config.yaml
num_hidden_layers: 11
hidden_size: 768
num_attention_heads: 6
num_key_value_heads: 2
head_dim: 128
intermediate_size: 2048
vocab_size: 9484
hidden_act: "swiglu"
norm: "rmsnorm"
norm_place: "pre"
norm_eps: 1e-06
positions: "rope"
rope_theta: 10000.0
rope_fraction: 1.0
qk_norm: true
attn_scale: 0.0884
bias: "none"
tie_word_embeddings: false
parallel_block: false
init: "normal"
init_std_qkv: 0.0262
init_std_o: 0.0
init_std_up: 0.0262
init_std_down: 0.0
optimizer: "soap_variant"
learning_rate: 0.00377
beta1: 0.95
beta2: 0.95
weight_decay: 0.08
lr_head: 0.00597
warmup_steps: 41
schedule: "wsd"
decay_fraction: 1.0
decay_shape: "linear"
final_lr_fraction: 0.0
batch_tokens: 262144
max_seq_len: 2048
doc_mask: false
train_tokens: 1100000000
max_steps: 4197
dataset: "wikipedia_en"
Each number is 128 + 32 x the weight over its row's rms, rounded and kept within 0 to 255. Layers, rows and columns count from 0. Numbers have three digits each. The size before them is the row's rms in percent of the matrix's.

# gate: layer 4 MLP gate, 2048x768, rms 0.0861, rows 1906-1951, columns 480-575
# up: layer 4 MLP up, 2048x768, rms 0.0889, rows 1906-1951, columns 480-575
# down: layer 4 MLP down (transposed), 2048x768, rms 0.085, rows 1906-1951, columns 480-575
gate1906 097:100161126197138131191105130162163070158144130118111093138158090116074119136138075091108123099121100113144128133168150170172156127154140139149090099159128103181139170199135152131146104132101159102036100120123109078139149104200201103106154080072153138109127156071156171169136133128156162140
up1906 094:139166132090128120121111100172088122153117155107092134181105139115178126145103118127094191060195136154098114060119161119164123087132192149164079074122149090092124179153113168206139188145125116154120043140135093112116135126148116114124073176083129127120067117124182071108144129214121161085
down1906 095:141153104078170136137162144110143120159156092124137159131158092143138164134109150141105155114164044071139163162158178128182099131115111139152120087150147108122150146156134108145123118127155087170136097150132157189139173106072130093228124102127152152115075192087143093174154209116130124107
gate1907 099:145165125121164053090098109098167161179088062166158123144142121148080079077172133066107138135119051121139168169170085117095134132142089108188137086133104102116135150165118167187142147175064107089098135104172140124177099133127128129120194119087180136088103080144100181096135123125163199117
up1907 102:115141181177124122120173120125091166050182102177086161125133158140121117203178106138087136076120145140201067128122132138073114105149132141119104168099108164114156106106184133161109102109149133100176085078058164157083138097095115120105072148089098110122099113046149113171071193096112112183
down1907 103:143089098180115101157118074076138113100149126160041173141188178126165116173055107114162101083131152141102128153142099076125191133178110196092122106165182132130078160168126206165096124191111138130159152153134126044097178245093200141116157116122132091127095119110076101139188208142139106144
gate1908 095:101131112127124151112115104042138134122085093173146137174113148132118126138160177122104130127087102116119117162129113140081192167119174175137123124098150138126095133176192161102161145135100190161093172114148130107128157071107158093115092164124134097109141114149159122081128148150170133125
up1908 098:119114224144149180167142147082114145105130131116168072153166146159128094094106179168150151168138103125138107126093101143119147127141121156100161158149197113152056159106130099098138091155128127153123155086138134154104134124166121123085109146132128122137153116140216134056101136165131133142
down1908 099:097125145154121159198161108167139152103086117038114047059174136168177139080110127151130176115129104139114149141113142130145144102115193144079168102115104093118089110158195063115110116126146111108173121121088146116109113128147112070162110123071104151113133092123083064154049104136113131119
gate1909 093:153121118101196144083142168134130057076147139132132080121093154134118122140156107122114225098084174122121076147102125138074107149146129154063160193127098129096100095100171132078083136182087149153102128074079140140160125145104072108123158101103128069107080080128072172159141118099203140122
up1909 096:065176114124098109146105109095153132138074153109125165116135155126110174162122090141128116112142062077150147116064128135102134139112206118080081162141103169128158075083149103099096163159065097171174075212095080124142151134128125110153151113105112172116130169125116175152141141146085120051
down1909 100:095088090174116127121093082136124106119083157098147172133112096102114156145116152115087142164125106120162093148123106086127131105126119154090132170155106100107110114156129131115161191142113121150192097120102078110081159047153169167175135095151122071154130139119086121151096141115065108170
gate1910 098:147172108136119126139120110115176118070088133123126095116131128089136089090171104131097117110181172091123116112143162191129121177143097106096136101167115125129076162151142083144109122126123125150175160115145045147149122133072119084168166112096113234102160099150139150158134087111091110130
up1910 096:153135069162077134181105137140104085169136127100092107126183103147152098116172048137086108090148144130207087053130139146099103082086089083128166199095092094109114114120176067121113130103168186103141090147127163051097135104150122094117133153196133080128159131155102089123114207120139112108
down1910 098:112103120179071124096082163095146096119103144205136133118172149130176111138173127168100152110139182142136153062086088142111120116159167141141085126140124158137167079140195185101185111148155112103128141080130155091122144160102155138125147125139104126111115113094141125131143127133099115142
gate1911 100:120172110138164123112222120163163176125111156103146147079111085160103121143083146140170116113119138105162157095067155112157118116167138146169075155131169164071099140089143128118091181145119166134151158171129134165077118098191148095117160090151207126148136099098104135172160076083092167083
up1911 097:083086156081090098125120073090147147176222063133156132174113193159112128181148078150137118102157069178112165100118150176159172140152164099130137119111123116080085106121117116145172133142171146127105092156077038125071124152165121139093157131112107151141083130161172143124140115175120095172
down1911 099:117094102100121142146071157157114149126119135115139111179059133167153099136128127134134152158148102225099172086148143177093122134127179079096103131155176122110107155106058119101165106109192144124117178139090103151105138098129116106162116132159133110232149107140117122150112161178160118126
gate1912 097:109147126101111079129074105125146120094152171142131084144133114138100119148135158154177094165112110124128136169101142129075128057160127048119122073171102158133115109160162071100124141163152101185120127128092108020128124151111146144127116089129068177087119100086081093095070107108098145098
up1912 095:141102170073120153071111158107135115061128044068172074156111125110124148140152136106135124156116163105168118132093136180150076127052107096121122119164154083193136142143164128144121145138058100166174148104125093130120104100162101180100162143155123134115084111131190087109127153086182162149
down1912 101:167134161138074144081072130121129132084169117180121149146111090042131144154151121171064097199110162109146130074070058158168148063103162122117122127122117083166130154147163142114125112098114210151153124130087129132109128109129146116151159108107125145113052104128178083165138126121117153065
gate1913 102:120153121149154096156107132144129109131144139145172077135134096150124066186118187085185140076085118159087083073117079161166183129100133146132092186113121091156088146123189113101189168153209128102129102149105137103085121163108150138140161081092117139109112074171157157192156158104161150064
up1913 098:128121125135174118131098097158143141121090101087114131179110200166124143143047178173059142130068148096108127121148113157107079142156105160138165088117145118104139124159071121093155154181105137082150126104098128106111092103125128142105156097096068190108158121112118098099146118122087120157
down1913 101:151088087108109146158106133150110126115164117133125166147109070061094098080158125093115116094140123147082150128141104137128057180110068103079167142131172153093084116106196120133159155166052132137135079094130118130207103124156140134209084140171151149201179150144126136120128168131073143144
gate1914 100:138133196117188139184141159199091118170101098103169091171079131061107084098112176164157156169159085114154155136116179114153107162150146142132105128090111141124192161129137135166112090190108179114102135109108201138146111157125171201100141152141136174109114106127148092165084179128128200103
up1914 103:105152056110109121112169177105125133042109142171160112126152098104131105130088094087099166109129109130091146159131086174106122109133170099133174083111154255121148180136163087156092146098082135122125138159119154112192139174073143084153112142136092127158127172125092132114169143078131112162
down1914 101:125126112129147135109176096093113091136129107109153131069126147094180128107148099181116141097074122133144109171101097146122124068156213113179112150062112188138120159132134097131132107107132165162122120140145157139137150168159132130076138099150168127129131193146128115074107086135093069174
gate1915 098:050145109156145129095060111096093083141144091145181147117100120120155139198124191080108143128141167048117138122119141142129139188117158103075156080107143084100063125143050112111087134100129059119111056140176167121139140069171108166132179161082165114097138098194141161095141123044142160146
up1915 098:134112080109111154147095157111120089102138014126115145157067102157130165122152191139151113100162131152096125108102089157140059110125119118146166111191126129116100127104111123090106134134155120096149147083171118116118131067111139166116135095122142081111135090122150100109112138153134124141
down1915 100:093147133161090105097128082133099092173154111125146172100135134141078164134132136133113128204086089131127178127137148063181113094098147133075166092184113082110116097135105141104099141070129193112143137123130148074109171118076127103120119078118116212131155167190111089122096123112174127112
gate1916 098:133091104130109132113150151147158091173164105161154093101156160196106099132181144121139140137185168105073137182126132169117123085167187055080124146120097116162115255255136128128149157127141113141135131114054140172067125108206157064116112084146101140101099117099142160124106077139189100129
up1916 096:082149169101171164092096180136114174122096144122196164146161151103076170112151089181164115089153122149169072175151164122103098122120125143108093146128207119143151076085118144122140124095112136156131115103065146124114070118126138114107149108142084144126198087207138101151111121050056147113
down1916 097:137127166221076091103129094165160105126152142141149114158037084133160108125126144174172119184084115159155169114151083124130172149094148114126143092097121097147165115143123173136158179094067108151168112158125168104092144173070084144140131116136159180126135134128031168179092130153115101069
gate1917 100:122119170176132170168140080154086113122052143145092116184143135148149142187104170152107129166164136123098074133093135079154146116042176107111147122199152181171083127167089135115122116093097122142119149104108189078143154176124201054134152151102098123126199095108131112148139106119145097175
up1917 101:102132115090119070165123130080121114115082102126165120140091120163082160143129148139163119136138124120156087096152139134073137171121110081120145145118066124078134132077101119074109112101083174137156074100154175140170120110200177147156197135106135149151127133129119056201090113105079166092
down1917 098:139141129133133057154116174116120197155155172107149150097181171107140087139176186137088121113128171126122124081078123139103148088122125165111133153166138098167165119096124111092152116112155139106059081194123107111147160122134164168107135079093194064131129118150152136182106173116147136109
gate1918 099:076129076123093180128128202173179143201152167159112078122092158168141107166165146120150135150141109136144182100121156090101089155168161143110113186139099062101112155119149200151126096168196077104120175113142132151148120166144149143145079119145087065160072133186135115122113162134150150092
up1918 099:153176091120151137145142084133131123118140135128131102106178081145072129124095133119095150153131124165116125082134120082100101053173102112198131108126092128137149139103080105165111101154150156159096152052121083119148102101151115064134146167080103090178055110094187112102168073100060106149
down1918 103:140096153157103127114105096186066089109173193175166160179121129170164125077111062158171170179163140140144140148107110131058153158155145140151164126166150120169151146174112129151109154106114142140162241131138146176156169107093177161130110109101124179105117175120115175067125112138118142127
gate1919 102:136134146082095099086085153097167138134148140108092079155141153088136128148119140098134173125117106137134138137143148159130108139195145118117121187158033093090120131163105121141105137111115113140125139101129118063195087098073119080116156138101121140126050158080109124121153040096072163129
up1919 102:138162105144147150119159136101145169049121106131134094105138210065151132161123152062142084157108121152128113138124100128079117110142049169133115125198104175122075164168134160154094107066141120139126130146193126102214122201123111172108214101129167072119094094121089100144124079151137133110
down1919 102:136144136124117123118106173058091157161099175104136173113118199102114149172086155104152169106141115111167161154091139133149135122135087191095100155134093147124172152106061143103086135143098118119064163100110111122142181124086113141139122134100103155182082113092112187116148131117118125091
gate1920 101:116127062142118060088103078115123127074107125074111135110167115171183053156123180101091136154146177156110095143100118140118182137108156112132129135155135041155177106099106119127073146103103118115091150128119121046113119090096127170132101079132134028065117132102105178148071159122093116126
up1920 102:087141111152165115100092110110109106120083099117209146160130154075149170115157140099132172168142146154132176179093124156119149082148151140162138150100123163124095155120170133081089102103108135090165119096116131098097123115135145126116080206175127126125194155135163094141146117131140161170
down1920 100:084113156141112109064069120136126140212100165120132134139095151156089158152145153146147153092153101129139115157100056088135173147125155064169143087160094096156142114163169162143159161122144117129081108124139137155129132145113142136095130133091075070145180174134177159182167142134135182118
gate1921 103:122101129107075095178079086165118126055125140129102126123161109125161169138100142132104114126164176152108134104104150115174148091165087093153119090141173180101118080146118109182161122130145128131073131149169086112082145012114107110140132111116144097161140118156099179106150121115150089089
up1921 102:121131148119109140092147108159103112126139140092120088151135068090094121142092140171178136121101065134110139105205133090153110155138115144112099163126155086172101114097170141132101095151146142153123180120140159118157154147120145130110124086060095145124115112093159158129163178185148117107
down1921 099:145094091125152117130093131063092109173078117110161119111107158082113096134072119083157163135102090130174081122107084121170124155156105173144119159061122140102149159101129173154155114081138100208113143097191147124103112136148141162117152157117146092103161148148083118116135143165156075146
gate1922 100:139143127170027075140124147121083117112144136122103150125092151104137098117142190113145127176175128135148150111107120158172132149093127156175084181113086074125135107102075089161177111162143102117126141117079111172099185117089090104114110114050110118107127121125144112062116125100118204155
up1922 102:094143141051115112127117120135089096166162132089165129054163084153072099191129126106166115125124080110176142143128175120205060094160174085139120071102096115188215083106110134142123118146103166069081142138164142201153161120158061087117135124156123123133152076123157113157119130205142148186
down1922 099:163119156171123153195114063160101123095114182160135101123108074110177124090157122147133074160146090083156144141081193095144157096140128063121119095076127094094150094144168120131139079000113106102144155172102063175119164053206156126176152102138165149141162145077095172075153158135145097120
gate1923 101:110186174129073152108133143173096137147141162162160134144137165132118186161136131165166147097154125101147118073120113121167129049076102162098138118127107131126172115055086121089130090124160126078127125130110181170097131092114121109141153066125125045102159161189093106112113109124086130158
up1923 104:114126084170139146129168106132173153154079167111114161196127129121103095102137154101116139137083125129126073124121134096098040121126199097178077126155131128065160188122098061147132133143087138085101074113118143130152136144103158094130154180101150109163129097112184150139100122140134118105
down1923 105:152128134127170103126076111158169117122197061163117150088190169142114100121107130045100146094105124091122120099133113126189100073145194139145118154144128142130142149182112151160069148194127115126148160065103159075082126108119222155132116125066192149146118143139099088132099092126147097109
gate1924 098:073147065127171175114159190158128160122124133118094119098120162088091101135132132094115187099156136078134160116107167082153170158155120154123131098076089115133114114141130110173118101157126115083107135157118189137078115140084121072114138087124097139144141104097135083153164121132107165095
up1924 097:171094116108137121054120143106125117162151136138105149077145159121157173144118089100160108070177154083129091182121149129093080116159104123114166129173123146117093069137148105097119145093135123185158102166115091192151142123084164151155139134123129126158083185175114077195162134097136119097
down1924 097:168103156138103104191096071146122118121163136151126156151138113098085135080147133078127124159132094074155140123150123138164076130134155151147121187151116181163182150116179133132164099092135088105105079096136119144162070141107088125136135162074112145129162141140134108132141103127107123163
gate1925 095:066078121112122156111144161141111160151155187101162120122094089101092186118114144093212146087170099168161112166152112060138121108101170127059149070155081137101126096098107157137139061171170157188135142137146131176098149161107156157109136114090159120157049123179134079163181138106156133081
up1925 096:098162133104116168103147125121094133125156100103145121140147069112083141082063107105137053127156131132160103176100111035118129099135163145099128120170086107102173163111162104141079133174150093132153128165120065155115143140098142138107146126212145161135091157163072150143145093108137155099
down1925 097:130136117112105163151109174168195175117211111181102126145163091102067128083158099117090112175139168169146073135159106094138148151177149142126110130168142101142137201025205088158080186172140161140122112154075126133172225138073155106137111167117145175101148143165117177179123109100175168107
gate1926 099:174158105048122068133143161166160083122100164134164108137086087068140139153128082119121120127174099112181130126195097172120137165168159080136105109050152132103129132108149074135123131133153091179119128113126208186119071146121180113143188093089137091231122130118121116192126151099117119166
up1926 105:181078083046131155156133153159093070093097159136112134087078134147114137122144061125091121110178112088157101099136140143147132131151195132147088182117176147157120160151097092063115152047131107145087106095132147132175100126100131137159091107092139124207145174125130079133108194149126074088
down1926 101:158143076159097131114133147132119159109143163147164140133078172145111174077083132182129125134128171113089131119173128044124093125119130087150172109132183150117124141094087143127200134064143074184087142112176167185088189172121134102159142075112101117126138191126114148088095165145164087128
gate1927 100:165120140105154144138156153138173165148099134096139058090131106097168119174093124098070167157140104080159098103125181140108131157119151165157134167103131155093139099125133122112146162154179176147108141099121081152171148117135113184121156134130101125123125200155126114088110146139114124109
up1927 100:075192106096104119148139115150110104177095156112079152118103111058106156175109159137170150146109088143137163125173125137070143179094164167114125115182080102162098213166114153160136106126099152158159140100195200127132177170121164118171130135146139103087123101105134127174069125081105120170
down1927 103:067073114115147089072068138138091148166111107200115154170076180103084164138070107157155117103104113174207111135134107106141110173115144164155144138093105118150135203127077186105133118139128139171111141209108147075098144138072132145101119120167152119146109133154152177126067150145155132105
gate1928 101:114094169159075147132123102115154100148128129134096114149145108108093131139115117118189174149087191127128129136131118044136112198123138093132057115120119143124111101134156215100056181082119171134148134135107155085161169106135105179132203123110058186148128188126075113113091195178108113086
up1928 101:158157112148144133140082162142161151193166181149102067099156129115140127115157140144145095180172099093135079132108134145199217089140121111132088185162039127155084060127151128095125102168163121161075135112132163074180199080131162114118101147130183124124136154167108078150153064089198186149
down1928 101:118098126164121130091107134163167144135122112074139138081132078176113180071196147145155159139125088136138058101128112136158115112076095146125178095152060131129102153171131092169141135130133149104112095129128118087126148105118136159079051111119061140149117100157070102111094145134155075128
gate1929 103:164164139079146093139155056117129109095167150090208147148197136132125138135099137126086070138136157117081153120139121119072157086096080087135144159136191109139102171181114162051112120121085129169148155095145138098161156114114161123161121115110088108149179123104115131102130081145161143107
up1929 101:103083122145179105128139133121141110149151129106135088143130136089162175118118112100111094165106178074134123176103137123152117021120140139205144123166124117114130120126110134106129153154137130159127124157139123153136178154130103131068097132153096145178182128205164145151149181172181124132
down1929 103:141112177189145123129165165096146117095176100116086124091179167064147123140133130170091171127127137088091164196109098102181105102082192177103185128128107054159139130142121125077086128110193089072123097182093166166108143097149135087125138095195121080117142116160188144112151141152148143139
gate1930 099:117123112087149106093150122145116101138149146167073112085176139176086143097139089150143202124136112083162072144097102154200099143131139170094125093128133112187115150081080171094126107143109072124081134138151098114187184152133112167185128188174173096111088123158098178086134212102151124115
up1930 096:122116185126134145124121225139140109164177143175151116082147127121134126165113168117192142086121189106094227092094125119124146143132115129125158109068170090150098169123134118104127097077111138083149145110134083070118127079182093154095146071129117105114134165125130133175099142128137190113
down1930 099:194148132162129095131102179114148119114149113156141108055124141110116163067140152165177103112151142106119191144156129104132052125103116070113103131116138107118113179161099065093103090109147088167082147129189179125135151117197134088158108159065143141110178147091162125198144109128117148188
gate1931 097:163150204137125178101153150144061163140149135090091121098088117140098100164109148142139101130153089069120134119166112163146066167116096175076159077153144157189135107086118150118092089164197122127127096172109131152165114175109164078104133094121172150123090176146152150118133199149063101118
up1931 100:116122136153127109137132148129108139136068142089210096138119125121148129126107103085118148122154149117139171101109138099118082118153047210170123173089111135146081107128129132103139147139113144077135116083110094175127092121152163110089140134089121129169075123134201222108170118119088130124
down1931 103:123134112146067110145095165146138169162206143115100107111080167107128178051106097121138118127115130083124141106084167157110107129120076175167154116107089118160146087138189099105057127133098109119087129119137112147121170080097150104140138122108113115146126109158163135116148116158098113106
gate1932 105:154170218165126107094204124135140115144103162109119103157124073148070117093117080123102099141238102128085112069105177098156158119134073101111143126154092143173149150170107152078108127118094113196145048136150122068044127102090136086157189167101132121128154158138105082152160147122111134133
up1932 098:118157139187147130143078127139153146086177131099164168163170139109163150117156095163101140099122180159174145178115086148151156082137067207131158105141084134157153164055138119126127157153128134119163178169111156140140108118092151095150125151088097188147193131092171077135138136069143118143
down1932 100:157085122070205161115166078169102102130123084110127136147150114139172141175094173137154121100144126117125143085102132157126148131149141156198125082141109140161159069128111131085136158171092121108194154137118130088061084088159094117141133112109125090089146106118109087119130092061123152129
gate1933 098:111179116125165089196108115165194136165163177084118160137100111120145163074133096136154125147123156159076098091129155129143210137064142190135131125144128113127150118078164091119153118127152141139155156072110188129146124056202099161100147142131112160100143178093068078111048143110097125139
up1933 095:146166145154149124127141219116142169200052175143092120113121135128160134094119119064117140120135075141142196135132152123106152071124088131098053141129203144126130176121164145083116114103122198135160130116113096124128124118099170102110159098096155107074051131134102109094121128086147166168
down1933 097:157140066106069123163109150127126143121166128149073130137121183063092143139126129099155123100089097098105119065186205145135196204152137155147133173190174136130132154119101139124143130147146114130072116120078148149146169169142134098116155112148089051139117081137149099122122115071096095099
gate1934 095:054154158134078140133133129095116094133162154136118116104154103129110176090110106126142134140098121140085123130157094160141148152172085151121140139154138152141107131217117113168118090074150139112062064076127111188076109110126133190149139108068183126120092068051142093072096129146138115071
up1934 095:143152099157081089118106070136100099118122135128094148135145097143192100126184091109116120201098169099122125125146088132110147112136135114082161104105119162081158101147161132138152126140120175168143114092131092109109091105135147133086185202153128107112148091128205101153090111141144122154
down1934 100:109106068134111158078122144144127112120094103112145090129133153180060077123090145132120075155106145133147153178144060138095145139099033090148191066113111178111195087124148163121122073133136110140104155133126119166153115081118123085135093117132084092104127153121135174112133100123135092130
gate1935 101:138102105134098182110108216078131102095160155129192066137113154082119161112058196101099168135088134088152109144154163131086149072133147103087092136131163127094120172077141092131116065147143109110084120095124144134144086135123156138157136124130128114116087097155123156162129133117106110150
up1935 100:179034149110162094147130122104137170107137174147077204120157120113145122068112132170039113137123080120112141107112163069150133102163134107139135141102162134115108182099102085140118167119151101075096161140113117093089143135174161148161100157109120127118124126161078106176159126117086132170
down1935 097:162142121122170174157107167105149162133115096108130125114126133098124170108083148092122149106127150115127070102139104141155153105160129101162144179136169135168100165136175163188110153135151146115129121073090193136035143143120110138080109154131139175121068172098082156095090111147099155134
gate1936 104:100110131100115124081169161098115060142119140116168130157117062108168063155155091145142074155163138098137105158123062103188071164076116135084103172082139111121104087139143131159113142182086193182098089164155144145174120118147119133136154111137173113123159118113091190177127155102060146163
up1936 106:160199108199171185124131100160072152098085097139126150077126145121076184082130155081128131134098154119090077099184167131116132178164112106094097066104085122155173125099127124095141128079122140127080087099123105102159109118058079152124134194106144131135157107136126146124165141146149131122
down1936 096:117148091142078142083135142129147120129117094156129157096100102126098125169117108149105120143104100071161119134127128169106078126139108102139100100144073129141152135179087129147057205127163173108119119162133086119162086127129100138106095145102136083167214123061122093136109133093131110120
gate1937 097:109125125136077121139142152120146106137151096143129159136071154113104127136168177188105122132155080104096124105146143103142127083132131132090145095083144148105082129097140154101095119147156124150154081088149167112101093103070164147130197122113111137170104137135136069143103185118149147070
up1937 097:052165147155138095158114059141174154137105160061088166144136137121112109109089140084132131135086107111100117155162126068071162113087076166169146131168153134146150091131157114128166117101138126160076154163141165127171133162159112115177139127142131066136134163100137176137134095150112126080
down1937 103:082179109185165103149126130156131058134165167058128160157112092120127155098133110108118088117103104078113196103138110047082099132157194091105161116125155134114141142143186124115193148167179076136084077138119149188113089137142091112123171151130133085123122154123165078126169169180137137182
gate1938 099:082086156157110110057169139145118092152158097171132106141095153168127108148102148162120182162129148135139119093088106084149108105067084127147197142109106163108173152115109073068161101142142139130182130137118133089124115145134130149158163126156122080187112168132152087102093186124131099140
up1938 097:084106157164169117124171122118137152125153096161129087041100144140110148161139127074134129067132121140096138122097124107075132157157123129108115143102103132107124116086153115130110136214104178094099072137061112056152139087068097079172128121096097135188161176151167064096137131159104117128
down1938 096:143073195154112134160155142097117066092150116162127139131145079137181088142148130094150124132147065133068077080150152089134164098149129084132160141110125131083100149066153104112146101113105133088133134113083137129067126104073117127140139073128148107128112085118172119122136167130130111145
gate1939 107:178127126103101089155124143119137125130073151186126121144153043050168100191098123129171115147070144157122114151136136160086142161123140072109170110141118197140047219164104136150142123201151140130122116143131145128079127095096173115096122172151173109130125130143129109174122164087116109158
up1939 110:172127101113100108116142093127146133084088102124152121152133140121141123154119093139142115114143098148136153137145181151091096111085063146083175075092154140115110135103137145151115105138120083170149082110121163141113130083114125140147097153154141115132152090114126158129109244057158166170
down1939 104:107158117151094138138097118121096069139094153114181164116099136089139100152116060165136120168165118143140127170141154177098102172096138148161154134141168120120098171124106125173138112143102074214085136095184170111085087160116148080165125104101151130146136149145139129120078122142128159131
gate1940 105:182104078125152116121176130151076107148102109111109119133093096112156079157142127086067113068138134164119176087200147128036116073124139121090118089103163089112163132162139165182142151184086092146206136139101136161069143143089137129108157122134172190131179095130104104101130085130139084098
up1940 104:106104147083111141117079183141145117152142165120156161102183127108101171167125140173185189165123158088150099154109108135174153156145126148131149121134061170126082147172138156066164106076166180060081076149157164133170141141187077123087114134149080115143054075148163125165094154165135174108
down1940 103:123087110164109150097135112066105193150119164110149149132125107127169124066159139085119155112084122138124181105106130162136096091145100106129081110103144148066102167111080113154095189113177170127138120132124125114173168083134176088110122120140113157166122120124084068156120166165157192126
gate1941 098:160166103084111144141157143087119056075188145128128141147134097157055169134139094158118125152122115119166127208165078119112065151171134115132122077116123156131116150092182255110092180158157125112064134103141075104157148084125141092123119137185129104103155132123077125146123129133094169102
up1941 101:144107109166084189061111139079144120082166136161170134116115091102130122195152066131115089125150132116150114175127157172154122157104064174057160069096123093096110097144132098136151128187115123130118148149173135101116177132140111155184154169189145136127143157150144126135166108157168097099
down1941 098:098125175132120156100140130091134071142149112151125112117103079144115085135164140082081126116126176162162197078154147155072123193145132158121148099122126064110074094157130125100085185111091110145160124119138116035098119072141118189153166122106085091148183124121124145088077055081161096078
gate1942 096:165141101110183111124124193132139125112124127086207108155140156121110119102135108116102137086110137129147085158152123096111110116093082144126127112193153172129118101130137055177137104139141152124116131132114113157140178155108127109129141114107105111127170101185098137167111138132118093153
up1942 094:137119136176148152109095118117098178151170157079126125107145091075085119124128123128147201114201111103136091098142144151099161148104188140099082110174109172140132134108106113111129128143129110096123098146112068117159144125066092152133126098185109116111165086214141099186191124123092238117
down1942 096:127131109121173169168058184135121160090174104164139103120174139088082156130053142095119147107204074104073176161171171071127058158114162091106117142183129137156136152121140114107107105156126115137126107188088107105110155214180113105146155154075162171136114132148090108145085113090155145150
gate1943 102:074066155161098115113168106111145137096174157130156139131076069129132108096182110122141190134119151142169115140164109114126165143117097171115096159104116121140202130103078099143146087194043129125017109125079199131153098117090141157099169085124152162066075169166083097159150111124154154141
up1943 103:164111153137149167182016137125150102162103155114135122114157071125091173128096188146064170143145122128142181140080087167115110171100181089136089116084106139130132142126077150169108136117106115142092085097119156124096160117095126135119161134116115108139146119186175045094115159065115106060
down1943 102:166124127188088167089122088102162094104106122112121084139107111183093143161074146178154173121168139152160172110173172088090113136120075097123132111137182085102134091114163095133069119114186145212129118124065140135100205120143102089065135127124100092124094153123057130136090132119173130105
gate1944 098:183142092133115121130153104094163141167162132139119096050085092165137110117106124076102103019135163039081129117167119124176137040182127101091147164061191126101109124169082120151135088065088135123128114074125151151100115140097161161139089104112100159121109148167138146099129108137120163163
up1944 104:128107152082138111140173121124168106162124190141075071173119099189147132123105067140128080099119077122085089130130156100137095181151104132111200105100120151164062118059078090177091116140145158096165125091149118159137071076162146151142103176098130163140096180181104132106169142106179117147
down1944 103:145123084181099163151097135117138126140076090096153083105138125164143134134111124094169144152144141166104068125135106143136099169197127117156197107141162136207113133102049064147088105140140194123089060111080109156082061160161135098137174125175135114103113150177155127122116137171068101159
gate1945 102:127124144138090120103096111130148108088119095072106122101146192169099105081147132162090059160167173165136104164192148109154120107183173078134115118147131100174172153171110167104155182138150115119165139107100126138117123128145104109124084122085149175126112175130110166115138137199045100110
up1945 101:147124136111134149114159162104122155115145088146144055106098137130119083176170153128116104138150068047148128168177192064145091128102096143161038167106155141101078156153167045131094082151083108103104104053153130152127081145083133124159105144186104163084140106150107116092121081155156163142
down1945 100:112087096106177154175124126132145138119134105117107135164112061069162144098167108117106101141105135071125089131120141152124115105155083090188161127130151070105103131081103084142149068138099161125035108109130203149164064158090123141131156088147167175190138158121145108170072140140116084106
gate1946 096:115138116138099207131138094137156139102154111104132133151084116113126121137167180141114135053133134132151090057123149100165168138098151131115151135133137127128066071106115138150098147118143107111086115069171133167132064111111190149099139163141153062105080114108138143154117155125216165084
up1946 095:129132117127082013112174120177176172120089177132128061081102151131170108112102184083133128150107119144148134124158154115158123132118068113112071116144137109100155231135125125159075103172140087110051127180106136057126101130125050110120111126113121088134143105084136128150111128099125106140
down1946 101:125133172130184119088125143147190107090110179122193133083110167157178149130124155091121121115119125101125125161166138092110139179214055125173139055112098067165138152124174150139144099177079119137162095172036124150103137131102070112137174128100160123083159090123021119127128164104120082153
gate1947 098:099167164089155136129135137095114128101138131120083101046087102177123089096130158112130123126109148083161145135135148162119136080084155139143108177116171159139212077163135158157131131101174128151138125065136110128133074158092082134110129101122096175188145147130161177072209200132084107098
up1947 100:200175096150177096059155155149114127097099118196102138163129162098161098163152109074136102082094145167078088162144133067146111110140092119076150121176128152100116121125113077117104094170113102180109116121149226093156108130123186157126152049129150157171090081185114101139109134103111132116
down1947 098:146188146129228119132175127061166124096080153168133100137145170136185124132137148143172116080105092171129105102146112150138158097107162085095141136151090135131140137162049146103140119124166110131151068084100143150199148176171143145076098113089155105092116108179143060112110095175074138150
gate1948 099:122147091110075046087082104157109109147102163136128113131144140081137070126183117159124151114138094147146172119139120153110169155110133149146173180195168188123154071135125087195093123142138155100071162087188098114040135126142104159070111166146132107118080158104134123106151140121088155123
up1948 098:097090177118091076129147131133117136123123184117078113140115172130115104197131132125125190121096149143091119126108120152117159121124144096116081091092166129116114112133143136148145101152164124075140072126100105108170149199132090161133127111173147106154124079105158157130126122183143159114
down1948 100:147162119109130129085156104133113100153119123134143128138145094130092108158127067160163129094092165092075087129165132085145158110110108117175083169041166117140161126081117158169144051110113162099187079092115219163108100140116110114121095141108121138097145167142084134066187146176094139125
gate1949 099:113094160144106101173116119192138074123080125114091048101125173101127113147173136136114141083114106111102110083123147145079100049147151193126130134101016174086103084178146120097104098089185154117126123132162135117136125130120100153144128122148078102098142153091212123116064121151144085181
up1949 098:179170105132118141099079155169132151102096077099109152103185194102135175111162142138142059141133081137111090088176124131177083138118168161146152135154167110111087056114136119165115109128164074109207142119143104151112050148146116195096111132132115119123150130095110139130099170090101106136
down1949 097:156142122119123178132100152112169131144095106094124110102063108130171087133167147111128092082150112145129153171134097091107146135080078128075169120105117124105147086131103138139142138057097136155173092101081109156156145156046135127093149139088171150120117108067103172108143101139113076091
gate1950 098:140179216135128071145097102118187071113132097152079088175079114146106127106140110135109096152085141121064162094136086192090174086112105081181164114085070146161129142097140180162085141173170051112079177130148127197056102134130121124091130127105111092139137170161126160125098154017135131130
up1950 094:130098134100114156051075104145177086130158146106166096143160118087128064146105139096122152150076059111180163108093124118106121111107120125111147122117147138132090118132090147169112177108078086146124185182127109102130174154157123120151123113140165117171072135080161110084129123111172168114
down1950 096:137195144119198100149118096182111131114166119077151128092091147165093083176074126116118174183145168150181099101151112139128159125127123117068154113116176124043146139127092128132145089098098092145091089139175086091125181081113125163127106132139171072138143136119105142135120089070134180119
gate1951 099:173145103154141115124168089137114097141098196093122144123096140145130095072075118114152116117124161155123140145149088146116164160101105126104104172148102066068151087110183152108115175126121116072044135108090096116068050093143134185138137102134166101165143136149062142100176097075093085141
up1951 101:113127080133193152152192168093121136079099108123161124155131100131114097082146153140175114143118218123127127197103137111157116062071145159101107120111110155119107126090163147141150071110124148149156153157145136134123135071150092156072147091136139180163120113137126111156110139081134139117
down1951 102:091155138135093139131148094112115166142144118102066145089180039082130221107112167137136121145158130081148095107148144116087087135124130160106126158075126071197105147077120086203085126111110112178144150072201145126116158068162105149129114063130101139090134041095206181155083131073181153161